Weights of a small transformer language model.
Size: 19 layers, width 128, 4 heads of 32, MLP 512 quick GELU, vocabulary 1024, 4.02M parameters.
Architecture: learned positions, tied embeddings.
Training: a variant of SOAP for these matrices, 284M tokens, 4575 steps.
Each number is 128 + 32 x the weight over its row's rms, rounded and kept within 0 to 255. Layers, rows and columns count from 0. Numbers have three digits each. The size before them is the row's rms in percent of the matrix's.

# layer 2 MLP down (transposed), 512x128, rms 0.0807, rows 139-193, columns 0-127
119:135137136136144136094119152150134091127141177111098122088150114150129193145120105149110099117121111149123086120070158124156116130150126052186059126158113188152115126132111136176198147163143138142187115130107081115189105154156135089144140132122136171138131084113139101176092116146185150103041124219139114133144129143062126217131129065100121119084140086104127076137096090185097129141147
092:115199119140061191112161144133180108154178117140144136133123110151101109191095118110112091112159180099227106134141110148179115122142200161134131121164083178154164127146188111141068116151129138145116154127108073107135127147092148161137098095143133132123149140189106180139159154151161077145119122100143127102189116109188113119162136126152091082176110157127108121174137214140136124084179
091:120164095128160149060159084152165107093124117121089114121071150140100135126112102176209153109105131123140172096139143095106119109072054099146119149151093056079180119100099162129072098112196145092090125129166104111084135142141110115121100139200109122156095115145147082045152136147105118139121070116107085163141133112099068138073163146082113091129147072115092130092153133121153098115165
111:183143136140056142094134119098099094167108121085153134109110142103159142135125132112102142113115036130071176129071059109126098152091142077084113165099116153106180172145190180138098153124185118123166157144186135104150208065147139093182135127148094117135121151133140180114064153109149155157101143141136153151118179141124139101161118158130083112153109096100087075171130124153094170165113
107:134155140169100107084130101187136104154120122150116110175121133185139166159144098151105117125143129125159138118121184121141110082132144178156111124109235149133102085131124172092131110051170118146124126068187107156117129055155156105122112165109118118136167108171144125105158100082159057138110130151160137100118127176161165194105166062156156078142126084165171079081134134131159114063115
085:155104102146131156139147104197125189150173157129139089154177169187137174154149127141125169155117095196178179159151130173140078143167150136120109108152159103141145178121119176154149159158126115136089114163195130183123140128119119146182106153122210131139105139136115109150161141169139171112208185089164123125159107150148098176144119140176054112078143169122127161163164140102155155107174
108:130123112091146179151127050136126055176217136128167151134145128053138094172126173117138140161095130110150148049081119094136134107199091174099142097075163117148136129202122187160170109114143115144104146120120110155116085080165135126197146138119121154124133125140101079155113135105122119089130073163100144186127134157126142149106096096129119157138146100142104096163107098120068068155167
109:123122146104110149087095146176129086096111092142136128125144106122089146190132084081230161168108114114208138104083066144138071190131165159154080129149081084169159102186096113072136143093145138098111123168087090106115100154171146112117127093120078158085100127091136123113130110185157100159116076070072079161128117103109156135119120165121130116155105152166152129158149149138113139083160
097:129150123124134153086121069162109092175186123111125064106120090156134141106139141162096144082092182102175140168165080133104156178125181149173111170124162120165142189086160147142098125092106177112192156118099140120121152127115152105027101070105171120147125184145150129148171157136157094113168090143197137113136116155091105140187144175160111159105132164134139143131084105100110184100160
085:123173163102103139123094120118082104080190165167154070121143204147120122163165124165107118174166117112100164111155166114114147131124111197112150111095100139127094186134097119087109080163082123138119131089152141186129121144181153073127089114081150067129138151145121117126139176132073130142204136104102051105102119201160084142147118123123137155069161151111167112137167103083156148143073
097:088116170122141129108091085122182106147148162124108119111165145127126093137183107167092110115175202044155190130112098169142151131137087077150121143202115171159110183173163101073107138117099158109134117120102137140109175120165153117142169097123096121203191098107158106177177107119107133127116096105113123163195113156141141105126071128163119101064087115135105134117078117150143101146063
107:185128135230074092092114126095135102130174122110113122169165151125063154122124120158097111121087088107080153146155087148126067056111127126127148137132131100157089103137144170079061125063158155120144169162140127116156153131129113191133105123131180184111118146149108119125138177105148163152129137051120128102165135227143126165130135065047128133080124114113125141148157115111134124128098
100:162146095208145099163132126146119120098125121091129108113115163131134157146125136062130181112090098106150141135141174147147164066169074128128110099098116069100070083162154145202147115110111183175119123135134127062141174075171158123125107092179104085104147070099151165172130133127132162135146096128135158163127081186132083072114135123174076096108168109144074125142211127105144142156147
098:116105091165155138137105089102145124125111058140219113127153130145167135118194145170154107126107079092138195153112136173131148106118099135160185079085166113159122124138127139163081124091177120129106129127136100105146060130207149090157160149081126122213153115097119096144126126150149094130090128104141144054158087059149114162135091138128144118153122136110163163213087094168122106098134
082:117125098125127088101146139122116194100169108097130194130142193142104099143135121161174110131128099128128131181128076152125181106163146096142175140086062155101107086101132154155148118142140074136116070169093140129155112117104123194053155107200111197089127095102102146082100154138097161127122056109087085145133150093126128157049164144159151128180165094158085143110099118112162115156152
081:166102105061172108173092126150079088134112136125136122194110143163150115153104129125108138162079153112119120114113150054173140159083093109218164157065082117073132127131113127133139102156126158118163159083101112210119138083113128086131064091043141068131127122128141105187113145126159096147164079132114099107137108148124119147145094151161180128111081162112116129164151123106194088149118
094:151139133175146106188133148104145147129098109114144155153104071105183092069182136132177130138115083182120130160099132130087148155122151091132131092152166161091128109110075147069114151140125103130148076128188091114130094074198127145183054118061126155139132109067100158176132130167166152144116127171150116071112136148133142096089127123177075108090098147092150107131128193174159113078090
111:123190118159124187185089123133098129121184117136201102124150077128130103090152185166134160139137140092089122125193122146109107114186109151161120105137168109086142098132066117160111118044140136142110123131160106158128170171161110072151192141150119134175166170189126081100103163056086127154080143152180134131150114117158150121111104154136144112131113081070140138092103142175132076178128
099:128128118156089149150086172142112126110065157165135106149170167090158128162132142135076079113159089100138127171175128090177131073116094150137193149127116151188083120228126130150110172114127151146123142152163119084095151109147142080148123087102088133184185136162058083197139162117152107098125155139167158170145114105099180146106135139132085065118088103129157087133119141154182162134149
101:087068191141086099099117112136120112110112163150091093094103157151090112164078127150139097159155073134097131084133065146173160137095133130125122129142045135176122139111122087118132081097168090132159150093099104134118108148125162161083132129146123139183116137085073145124139130110171121138098106118125188132234152172161154110158081181129114068058200144083141113126136113129149144164086
103:096088090068164126116080109123116150102162175115109094160109121147157161100088198084153096087135100156129118186163122150122147144136125125069142105114113125142134118107093090126165134143088115122134082053147178157153134143132163135121161106197122145096081134159132083120082059129194135086132142143095127116055114102099122107102145131070132123121154105167108252097117159147177106144132
101:071139166105117130176123051110114140105076094106137131113051153137145096102057070136156125048151172107095077128073144155125155180126119173107146085168156095107095145083093148111114081145115179147109151132129150136106108098076162138080127124141085143128122148085105135109141137105128066147154150089078074121140130114125168112172106157142046129157137110127181183146141095107154130180144
105:132118118189155196148086140124149122102105129165170130163114170040083153100107059146160120146091134125044155166070164164154161129127178144126110122141156139160133174061135166142099131117119103088101084087171101167105122135158142207141126111163112107100118123182178104111148124126135183084125101142114161111100168147107135162107156143118100198156128161143119142213114167124119119160125
090:132164146083171133120152140161218172103158122039121116124130141119159105169110072126132121183067127172144196107099099115119134131099145059122088135134134158116208106159093138092088124140125245146115127113148106118138140159131147094197149062156168130147175141135136144167135151132155157144122130097091159163114122120131140108113118145169122089089075097113113148117156105105132157127196
102:140136131134107128101051133138111148171139118087175161111108117132149161152079163150122146140111101177112093186145168100103111121141116123108164138083134141169059138177097104132131150094156095113125088166182175137168118161137133051120151071139114034159106107101121177094162133143133118116125117111105182129180143044142119174083116080124136138133183136088073092133044105122113112085113
089:216107049116141124108106094143082122140099067094191128117115114125122118105109113105078144145129123105107150068143065117176132112154140126172173151114072156107151152170158097137164132165118124148118122071153145174112134158177139123141142174136070158105107144131185152141105164096103092184130160166145163100116152173092146127173127121110181115169148101161165129191153191159173167079093
084:123141137135126141129084128143134136131185162119148147050060159085164121133106133092135149147085148107096104088110141131129093078134087167113116049186091135099110074085146126147156075122124094084153126084138174116135109148152129042155139137118060105093150136146173176104104133109116088134123150129056088098069090154142139159190126138106148082104069134162109132147127198142180082134133
092:113140133133091115163179111138091065111180138133112115136122144157130164111101111181094135024108161138141115138121154094124132043087146153129095176122121134138145106166169131135088129127082157033142145077058109080101124171120100137115078142197096118171131126184130185063106147091128128065119077130137140128166149134121075111085115137128149100111133055131132119138155113083121119143148
106:096117111152101151148137125219062108181120106180104092138152124106105103087108142079148113092160162109098107150035130158180154110182134122088106128112103117119140119139152130154153194072122123119067100153137130074090155171085138109127173212174148114166079148104148115085193138154126140121170177064122095103085154144130092107096138109116109116176135083132135148110086108116155137126106
099:067150110110146125132139080107112171093087141145111142132144112111140159133095093108087106114116153146118110093111095077150056162098172178080089130128110148144166127099104164113183177165122093131139139095160119216163095127094109119073088122129164134151159110167127078068144102063141077164159062114186112135196104139160187187117164144103142130160119114133135100113089122076110174139095
100:174127067097115117103122130071100194144138196083099147142118132137102109195115140096093122158159076115121149186135085106129136176115111111130120128098169151133112083113135167086128123101127109116157168175125080127202189085121126140099145076166114151073060089150146099171081092207151149146106101148067142135109142161183098175093132108105134129131189101130100141111121143117114143073103
099:123097151114064100178245136094123148127078118124083126109128103103136089077137136078091087128082113154108115160110128119127127139180134148164110132087165102116044108125139137105169079189151087173114118166168087123128177056127128094154120098102112149172163197059096163146150112120118111122108130129093135129114096091082102124165144158143153150159173156092154141139122152120063144144155
102:074129174113127175163135100183065099182136142137104147118126180101117125131114177096118137131108133183129112114151141072096138096161125129119129112139198119108073102126081109178060135128060169093162129157190127131110127142173134197119169182170120171124095085107095101109176129111134097116151113113081104140090188141108137130073143110147204125156164074112115167077126127092146145176140
109:123134105113143146043071101157170184099082165152101092125145122127085129178142077240187101156135125166160130109161110146121097163190167134154137180097092141099196133155160148131136155091148092126126142105120132099144087140094115091083129089140109144123136132149127122136116154122070172122151135100115145152131076131076093156169068122131141073142138117183147147146077067120121173176133
104:165156099155134143077057158122157133050144131166138095121092119185092078094122098187084157124101136162115156118122094122125152169102129187114055130124109102156157159135118087162153109135121140121082130105110135145094109150143142127157221113141118115171139158116149136072139169064134141198128142120147125116102103122123150108191158146086061058157159157148154117120072151126189094108175
092:110106173075137084147090090150108111090142121063135167132136104061138119125064147088090128128160122139108130095123091039135149109129149157102084135141179080121093144103113164124152111095164124119157140121121123169110169131127186139130114138101142084115191120091086086147107097147099143156128116075111152101090121110136138107102057137230136144125101146076085126076151089061139125056171
124:105143182156078165115190136097104153115103062092118138116114087106131081117115170118156139123119147150168127091157092144089122120141112145156081138134126093117183119128062121077185113096120108105146133134137173095159141169097122137106104116094076171145105064079115162075132152106163139109080206074159119127132147123237122163182157117150152147130104167162156087175170103145137127077129
097:171128170171130125098098123186085083175055138156038079180126150181086162107155076123128134164128151167112067197103160093110150175089124101135131142074097102149139127173141128130158142144149140146095174107128100060152141134083138124129146132114151152119122160095132118067157127166118158148180185109133152159139127139116146122150074161186118105149135131128144165101098098143123219157106
093:135105135174177172080172150106120099191144130135088233121132173142185129127072149157101151153108162126142114105134137109116195118120115160151122146169070133102120095058108139112118129076161160124155148115166154145101139185137128145082155139168102136163099074103181149165137115167069117126147128086117129134152123152106143131108166160192128156118109091218058124126082116082105144104117
098:160171133038159111097140056094150144131125125076145192089180127142173107133151152130078039173096129101115160095147120121168082135107133064147085134172129144131149102127117093117141109097134084143169087125146111072155131148158196154121134135153101119193115095143107123118130164110122105098117117103108072119094165086088170147058144093115143107073097102128094085175111139100142128115072
079:093147085111098139148103096113108112138188136118166087189134110088104118138091087105074136142133114146090078098146163153119071114151128145119143121075136102065107174076128105170171116116117107115100096107101118116143078149120113053148085158113141130154119070167144045110107169127085094176166158064162112129121084116146056137156143133106140040115146131153112134140142155160116158137044
104:118124142073132137108095147151102162176102154206114133063127114090096145121090126106131134146175158102105084126055091107170160146102120109088115121043159110125154090124125030136140087113084115097106125093155119135111099195099203138125110136124160109111087115115125161103153139119143156174138133137069140170121124144147137216153160156149158125083168103100148130161161074087142092142075
093:161071108083161170093134135163058133092139140128100121154115102124105075144130092110117109126099121148154141089064141131180052127172143167130098162137106110164088115102222161124139118157106159074073125108090144117163130081152162067161159163136073151108155126159191132117138143117142129049117143145163097134114185107121111125112110107075167159132110076061112133114152166162139100118174
094:088152145137174126125206126113131171114174126080144117087065096153232138141146178114130149150154147147103155149092181148120132132165144116114159098090108157098131152134112113097112129074119151114127090135171126127094058153082173154119117096134038140137144165140142144084154139174198082090108087120130096122118161123066127146087151126146145200115104127165127118149082090095117053134118
091:129103220112163115118124072095172106163142087149113139107139082053103096127133094106133163146129163062112154079108097138118140087183133135163117116151106186153119118140175115123148115162200153180166110130150143145140148141191145159210150082114135093152153190155176111138137147109165097099157171182096076116158165134165140101145141170131170148144145102184175144172148127115134120102164
097:129138109115158118169170128100124092106110173148143128044115148166142120047143108106112120141157118127114089180128122144155206104159102108096144144160151146135129165106127112148061125133102145116095127124116089145134076101110143189084162186079100125178132179050214134120101170150097111160075098118114180110080067161038119131105084132152140114128113098123124131149133149149070117119137
120:082122114189146141172148146123120152169182098164110187104123154153135162131114108075160137129165153133176089166151150164110089148116167080133134125131142146145120121081130167087181177125214139147119155181120097169136105131148122133166102112102105178119084116152081059176150145077151159105091112089102186157134061105163139161127167120132137112129111167108181116147126074183096074130191
105:114164175106096119107094180089176122096158156167120110109139075135125158124168133139130120125137112127125122111118128178110120138088158160104109112058166151151118111090192210200200147123121125118162203095097141114115183114117095141195127158158090151142148139150121086107130113095108085088140144134134143142108179190125104148070106097174102139080058098087141138106126148161206138129082
130:161161158132147138166094175169151116125117095114107120122106075107155114104088169111089112152179127058124117081140148181170079160178178146140116112095080161154131118104118093136122122116140180131090165183119131108133117155109105178179147105088071188077102124095157138102157082118131136115126198126151140137126151101141080159093120136160126081187122184172136184180097086167192182138115
107:106132108139155082128145190091101227157121074091137100185121145173181085119083152137154084150107173095098168063105112138109146145155106173145150157109132146078073155130133192098140126165120108149146154104154092085151122145076093071116135153136162144093112122104114134106127119094097110146175170154148069164150172143112143128122146093165208186136182122130183163107108116088117140136113
098:146127113107109147129146115193071136178137112180143084106092097136096142139097138121131121126081180162087086157159162085125160087140130152134165153127107147166083095116126106105147064091091074152112138171082115109148146124139114156099142103126126158094078179117100090171140072159159088140167194153132106155151080113136151168142192100045095105103174102141123140123184067132068111136187
096:155130118083146168127078111121124107126189153118091088072140130072147114192163083151103129100143101085091159097094106063081141161155106121178134088140067123146182100109147128163157076090124120084137089082056143113131117117099056149058209119116111083071163129097150101114093104167131098107157110121160169117120069124123178123115102133123119124098153147111100112115161159123117099179143
091:065119112154124152110166161127137149070148128128087141191137193144170107174128086155137095093123127094103125089156108124116093120122133175129131126124187094099145071064111102138111098124135182089107113125189148154119071076112152160074046134140082074135137082128103086122105118118116048146148103137137158135137079175100165127135113218112117154125076078109118144110096107110164131102087
091:112132111107103092141157125107113110115164134092182148115156158087142178068138139105170130157154145110078153129076144124062121140131179026101198125126093156136136158072108168174168113137125146095173148102156135184156141057127169131152153139120123134125148110081156176086063113150121178192079141162121102123085135113124124175118153100091152170156095109155078158097114149156160112111077
097:123135134124150078135167156161141187065155163086123208156156148181139167148114172102121151128150180164148182082071153170075139162145191150146086181131161165153152108140151161123168101120124123161137122189116163166133111103208103136118085150125125134118125124125084127116158105137156152167121151120116127081126100122110148094134138123123098103140124167147085162121069148023112189173097
# layer 2 MLP up, 512x128, rms 0.0803, rows 140-193, columns 0-127
087:129148101105151118171104140125163121115115152134124127194186113124149138133155111138172142134115158124098131161110095216114118185158163140121111199096190143122140108177127122159203087103118119142151126152135195107145169127092144187148155184142131114141128067163163090153127108141199148195068103149107094112094133112138147175160088121158104139108134158073163129123076147112178121208084
108:113084147140100061193069156145093109148126107103179139133155119136106116166128167095064135116119094123116045146116102137158127112151152149114134157123146232136060140143135149087149174094051117161175140107078137112182124098095129118136176102040141144111117114107101123166086170064152127096132145133130138090102115160114177090173109106151130176102102161121150101134082124130098129105095
082:147165105171095178110115071147112084138097152116096162120143100115142129115162143150129198127134066123113108106171145139124143189107136082131101117112133155128154144160125109123146158129104119116163154165155152107109177071148155054126174059104116102144158156109108119115132143144148111107129141161141172123148177125130117117137120114186119107114111091072124032154229154177054081213111
097:087097112182133139129113106128121098158118096095127130160157111116097114097161160136170017114167146077154167176146184101123120113138090154132081163139162144195098091114076097154119159132079120163142139152097142158135153142073179115147116088083141111108140113168111169160048150052107097140129067159163122092155100131185128108150110082202130126114142120150145172170145131126128140170163
132:105181128110133124101151143064133085136095101120156215129113102073152114088117145120167074106109148091100069101129118074137200108084104112164147147095130164157124039153193104095102148100103184137176128139110114111150114125123162131062158084153039157158125110098176134133111128114122119148110103186083116147131152103129139111140127157118176123165143126137138087062072115146108096159095
102:102126093096137144115088203111128096126119143109153147143130118197087114153124114086172076156142217124123083150085138155132121106124082152155095152083099156138142098167136073155153119096117118130146122169094162115116074133171151072121176101079110171134146147174154114115219175120094146178105132125166137198129147169155106109094089086105123104100141131129153111184121069162140116205142
103:141144189171165116106134185133164160151132157102170134099045166134145157084161169113133186092153145120090132107141092120139177144111145131178141168062086121162184127080113087135128071112217100132112100096097090078145153097136156117159163131141113170126103147119111181149126111194109157128099171111076091107070114112124104153152126072098131085097088155122143149171107110129175100140088
091:176115125136127109068127133145157123157167121101123144114149123165174114114095127165163102154092156126132156117223083122176133143107099175151109111163074106172113216172105087119137098127152111197127144047151099065080088160131167138163120153155131123076127142121081126146080137154130133140118083099152113102118141145101066101101062092130107121102143071093136094129201145099115168168129
100:140118113131129080091164129150143137179086139114094138159131082080108154094094142139168163085082168130142184133111113130150131112139151113113117085133113099167141049181142135167106144090190131148081127168061122042183143102095095153125139128146089124134109043189146126132133114140166142151079112135181097169098171056155126129169134142100108083155091138117117069083107154169134095159137
092:116155073109173172114156101139170097146126141137083072172199150153103165135124130109035095158105058124146173143138191160137102116152126135174147103154116141118090121114090108173139122165137125116101106180150125115139104138071084088187070148105178139125067123133149142131151137124124086131090129081133144135143146126166108094140108107130131149156116057095056125131184127160145213183134
095:159100093140151140129134188094138167142164189133086100174140112076130133116106122133149148093126165129111174139151123151147161177095149077055096163137130084218172104156124148107205096133158159100064138160095105126156134126115097182156138169133108123111113070140154087153139120115132112078151196104163125069118139107157088121150118132122130183145031151081076141143162129160128112150132
093:171127182187154136161124097089162104073139114124131106085118131062162101179136131095155102162128123164155099174143174125202176101150107155192126127128093060153171134139100117186162157159173110120124142187149099103058127104117147158128118137085128112123122114092126159119145091101110179110135200108175120120134083057106133115146124128108131140092090109122105079119176133206179126098157
076:111150138141179097148133045113159118155096160101170132156116120134150160141163125169126047074144104154086101105101141192161171114106087099115038131134069104126106056126143129165145150106127156099111134121112102109080122084144120109117095092108109150139186132157202117143116130158155082122132110079170159148144111099125114148200083069094121105116162134154126172113142108172105155206144
097:125127132126172110102115131143173122166119100109174077181119168123073123176102117082128099119119148079159119154069109111098081136114102127161100168161129156078127140128100075113145114144118119160165180115131165114148126165155083055243165112059125109137160115148185127153115139133173113140115151141141149135129041168133075147159108085097111062107074117107147133191146135134101165112107
108:089137153136087149113139103137146199105170132144104138088121112115127102120154151155139193057153126160128162146120128167104121078161153161032104096153141094185126114147170137107109153134114099164102100149133124065173082157176078177140191114162114195121137105186132101065113118131093152151082182091140139186110149095167136127150169112102124106098167104122137088093103160135095173081104
067:121160131142165123091069095098089126066092149108162154173081141115099165149159151118080133180133077094108133079110127119121155118161084093116103156099109140172096134112177129133147118111118165109115193116144106123131115131140172122093014098054115116145085150105172103123160061156175059080152097121139144110119124148101099107136107117117179110119116183143151187116070116161077095138156
106:073064055167157140140124109080147122102080164146135128133122132045154138115096187161096120086139132132151098135100131146070181149091146166094088083135135151151123121135166117163187139118164152155080128118084094130150129071075182129134120105042130128110131091150126134127110111158189132155148107221142110136081158105159138144150097103107133135107087095129106172156198106105121111137178
106:075095141125158147084141077166184165084097149153099100137137157169154132082163113087089112128130104125154103115100116171054084167167195173126117135080122140133194152136109131138138088111138074131097134147095165101114172142091114168175072138097146123112116096179140135150165129116151097124064113143067088098112061144193111147121137094128145161132090102133073168147130100153131175179181
086:192092158109135091114131132161130061171104124152128072129128151160146139154098141127124060121115055087184106120159126170202151094178124157105102143154137135161143164143102150139176160159144057075159129113102073125134120089069117061107157139119138089083126133125133133127104148096170131123153114120170120115148090127200134044083086170141152201141142110104152102098173128142148150145158
099:142232140101169122146116135145135121087125098162170114158093117169172082085146151175140087123116139150145149142116117157115100036128108123140118163133140146113168055074158150142112127151200167104097136123102179132179130120180111083153141171097091125107141163114150109103163127121113135079137162119173162144081218092115083132126136140069118164069105117115186124184163153104115136127140
100:153192089156152092146122097171145150174144193162113110176135132105116113085107083154119123191097074089122128139169075128155098080192131099151156125107158151077157120155155106154157122147106070124148076093150130059170111104117091163130105129103147126129151081096156140142157187165090161071125134132117139165126076130090120148105187130117163087113110095078116099104158151103070211141145
090:098094089132201105162136088080110108127072177154164107145132158110131105134106090155131124066158099045124100195104070149100121115109111143135134162179181127116162105157179134128153131102122117121108053101147197143156150107096165173150133069110121219117101111178176096170149102107153145102140117131082100128120171128151098127125117111128102089147190162138120076115116171154172145151122
088:196132105142103129132098111098098136133079108130101120147130131173085168121159203122119116124157101120152148149127169160179108118131066148152110148094084101137074127096134125153152154149111048103142171116101104093176082175111103183097109171068132136067148115052185130126122099095143064076139149145123153137068152147159129110188127100074138194123144139159123078137067123150134156128097
095:163161127122135153104089156121165079152097177177144078166117152150183127104107176119146096211167141075129157102176127100101129132133097140120130159152099155114124086143127106045105164162127159107140113150149148122037138189140084073129162127112123091103116112073092129119088089065105209147097132136111090112121147143091128115132131103138117165108081075143162101120176128199149174145126
094:068160199136152089155124180133159133112200180126054180091105136152164148090135140145166101127131153163126124176129161177114147105088114114071052130143163137137102111087108126122118114083185114064130116148105133100101101069131118138130137097077162096111147115114126084112131093166111126109088139068128102147125174138208119135056109137151099147080113136109131085083170096108110072142125
090:156125105135152183142169075160145047101054088121121056124192107105101123159094151075172072113150104122133152170168141106158127126220102131129098121112163119113102106151095110166176121088050142169156134128080046151095157182125148135085098053112168140148115096116154146132128161088134092149152131060134118143133135127143158117136151115135114146128129097091141139142125122165094126145088
102:083102134165154101144063132113110170161058117117120139118142152079126107118154168066133117173137109066085107105089090188124133167155110084091150082109110123114112122125080118127140092129131105179127142120207117146149120092152178121116199073044114129089090133084136078167141150145163103196165145126123105126099117147151179128132151132074138154122090185119155110114053114160115092102115
096:098140147139121155166103094166153052123139098098125052123107141114106102106141144160160106077131132114138170194151114107177139161208067149157131151083085091123187124119101135124130139150153128183124113133128157140086148128134089145126198163117159136141173094131149145081193115124113169138139149072115122101122106185101135061088044101174158082104103083112186087121132109151153139161114
093:100116170144135149076129129143142133168110204122110081131085105096152107139129100175091088117155129132184118169171126157127117128149053137129137091146096155145114052096161086162107197165183115099173151110103134086089108139123093150140155120075118157117154096169177187083107051128104158125081106146193165156127137111112112122116102101131140076106093066107175094129165172107136077138129
091:079130144197078130106114098149161067155139074123184164103114135143142113186187089108104127089085083164114132155129186150067112127156092156118099125149085175162137154148106130171168140148083051174074060154076128118163080139114092109162129102091091140148152168124048127153130101089146152159098158143182117176140123121092140139095112121140091139125076128121134135108103124103138118156081
082:137080140167119161222109142069095089113100090130131085174111076115106130153136119144123176149081115137144164181195134157116201194116139099147171075142083056145130133110180066117164127197161138083144066150120110112123135101127176097096191114063130096147110160086118092170151142144153110099151100134149085150148148114102122175169132125117143171134138148152148132142143142128136094133120
094:139130133092133155116085145143150109138141145124105030134166095093151152125149085121123106103100069155158175131196185132212134169123127138125083074159117122154152132161052159138149172139143161143130125144113154127109139134187142108139159198130131124140131082140132116081132080192114168155148149154161115160124171103082091086117116087110131122126086078115149200103147193120213120143136
101:136125074101102104113117140147141121173148107133167099140087122176178091177145100117109135101116087143162087123134186166068115110150087137035110111134181118090121152132100138145109149155158081116113101135158090191146136124141137068113113046117062147158106108102188154136150199111171065160120116089152138132073098123147098146162118106127145171121112120099052183134135155154176116134088
102:145117167100142140171158196140156089170123118084151101137183185143165163173138134106137089159154127102150130094128141193115086147111108099099143103119162236105132122115176108113132156108063136173147086128107139115176170077121162109113094096173160136132105141058109106194104147138089110095119139122067113125137092183187073151108105109125165133120089141138091126110192118135073155140119
105:199120072158119137045152114126132142153114140141083095180116153149098132090185116175161200162103103110146101155102128156173111155087100057153155104084077170140162082148146090101141114112036147107097115102105110106125096106149094084115099142113108147141081099161149149101107147123155088093132116189088137160128069122109120152144144091090154098133082154128150125165120172200138128164102
082:039091111122114117105170114141127141143122034120105075135135101114119127132083213087133146114134110144183148105169127097056105149202093138146110138124161116169148134133112099071202095119151083122149148135146149120134156130127128140133103070084108170128089101101129131103148144123135096074099216084091164125118122141182140137126155135081191122128077125144129107169166107161094140076117
124:168090112103089169148098147125168141129185106089209219096186106120189105140099184127125139099126088123129132110119111156164147102158139118154105144149151161100100173092133088137097147134085127172146056154079136165094086119157094121127140099137156100127128092141136128139102155130110101063098084161141121058085085136138089144129158092146123155128110124150167083184166155082177050144142
092:112130100200122139155111130107191111159105104101146067151145046086133144152154071105095133065149087160113131151116142119190126142073145127098124163117145066115104110127077123168164132172147100127065092130136136184136068140131102066157104101128086164118158125116101099113109107141146165168140098134191139167123162107137128107162105157149089167081079097127111163141068153184116135139205
084:165130111136129151087142063138183051125141119124101181074159034094109105099173131125120067129119145084128191105145173129153105083138118147141097130118131130161136116126142151132133120162129054153163143146164142096139085139080154108128171115127122080095176097127154129048127104117082110119083108147155147092121064121138095163058137110100121104112133051132151128152207148153137149130180
106:132095141134082087128146148121132168128065093151096158063132113142139140095139195150166110121092118118152185154120074091117175112083126137135099097149074135178130035168122130102116127125132118139137137140130105134117169075119127194064138088099099102109124146101078177132146162137140161077123108198093099116121188161118168164102106148097112194127088136111132137144131139086159065118214
100:126149065081106164197114092086090145111132100181140133131139111138164132107129120178098134097116092165123140102116208105068178075144112106068165099170133074140162192097083152116073151163212153093141066138115131087117093092132130149118112077112083166145136131076148174155113138137113143127123097083156119134111151118096115087109094140160108162215134135126112104092147156123161108148120
130:054157143171069084162103102094157130147127101098154125097125119131157165100136155126125156110126121091106125131197124151056188104119091077129171090132141185108145116124081087130139121096132113139158106166166091152066150131100116186091058060090137113108113126088060111138098142100098107178124141071091157117130054136113152094148112130185110081142124183186152093143118119098120127119121
100:176109134136128130107129150105166102140072104071149150156102096134058139139133116111144026104130169108123156153130143090159120163080097154117126152204109124154092084137092113185127101187100081157117147109083111108144185145128137123098114124131153151098101100103114103093059091065148199139093095148197137150155144112141123083147123159081084118127144089091104158067156122130164190124153
129:122200069116147117130139175203083126110128141117124117127128189215175175148126167176149078123159108170146125182172138103120114184139128146102119116143147125074130177151084161158125116100058103081115172125106078120097126124111109063074105198120143175129119103117118181144157150129147158175109126060162198139096087123122117143108140118077113137130113131115077135090134152134122135164102
094:192119170140135150119142168105116126148109148136117042135144159157103127165096119120151099161145130172153160150147144110154125146141133139095101097179134083116134211179044105118160101137174081151117100125122117155103104146158134130154101121167151185066117154153118098150166132071110117112096168136106055073146053128166117171117092129152090145080127136124128200148200185137125174103145
103:125159065092134154147181094133125098137147110186112171162135094130145126119128098042178101157110136117133116182133127121122136148122147093158128148076120110070140109133181188090145103086155125155142149117064196161171149115094130167153119121134054171177113143102169097135212156126138151103094109141106152137086126130120107168165159140116139134174110133085121108146023131154159123173072
079:099108107167140194173105150136097086116117194134128090106182133103114098172141162108132075117110143121073063106102129131133128104132108125023112065155118089128092157129192117170090163097168129111137135144135111072124136099124134137141111114148133113157098102148136101169131145084158163155161168136186135181088073115118128149142144089066148120145091174036192114132185126142140149130107
114:077146125175135092181178101137134065137084076077123117092138107197136153100075125070143124104160142086131160135151158145152120141144110136154110144118060145065183143087093132096132153110141113137114151151129130208070142112082108168141115065125111174179108158097132113106113163121085156183117120100114085155082125122153106077165149117204136146138144157173136183159127133146192159130116
109:151128164080109080118060134115125096114144188144151174123151171132146152107159122067095142198147195117117158119143104161105105095107132119114110056184121186122126114132125110175100128134113101145152164152131131149082107139161168158153158146089164155100108151133130087150101204159163144169083170119134187140112065196144058146126097089167060169102116122089169125128115092093135120105123
093:126207137125148067136186126123102160168143116156156133129110111120146113073164122219148132139156077071150108135151053119122150175120110127085146161104117071089143142132079112149130124149146157114142130148159167129079079155101119122138131117197175142115111111095219168099162117161056180157145087109108169094161119132162097146134090099132126158143087096122146151062136094103119125141070
083:186128121086071114133147125175118100119135137127131129146125113102177130141141149102136122162113150109107128093148092097091150109152118176126129168131186107063152100121117178104134122123177101121162181130109168094091081139084188148118116136048128124094162172078220075112216076081149156090125150108147161144153084156103122094154114078099152134171108128083079155159144092172119113169097
095:126128147124145133144150132153112130095157149189132160097144080122116084095157137106128097051109125139154118144196076191161123150078174110126107111072100089161129097100130179105163152147205107066149110158075114065159154100164166140142181098094143129119131119120122145060141079168077109146095115104121133171079066133115077131150142086150130100128128098131129085116131176096065167086155
105:183165116153128103167073137109128085158128148129112128154118125134164135205123137138108132132088113128125159126135119156168123128089090165137048108113111140116097106159098121119119154151153121130109122125095144050123092099119114088109108133127196119106116085151162098124210061112144128033156108110170151169136125153110152153144023114129127085114132164078171088135130082158031112162131
103:062147143115185152113181115145123150084143137154095067165132125048132113111109103117146138124180129137150119121173124181165147149141127181132123101118139119141092130078090078181127126170156108151143131139120122152082143161105138155166180102104066103115105099136121178152141101124099117217130085101181131139122087122057142125187100096135152130080108082091157136199180172167156096145179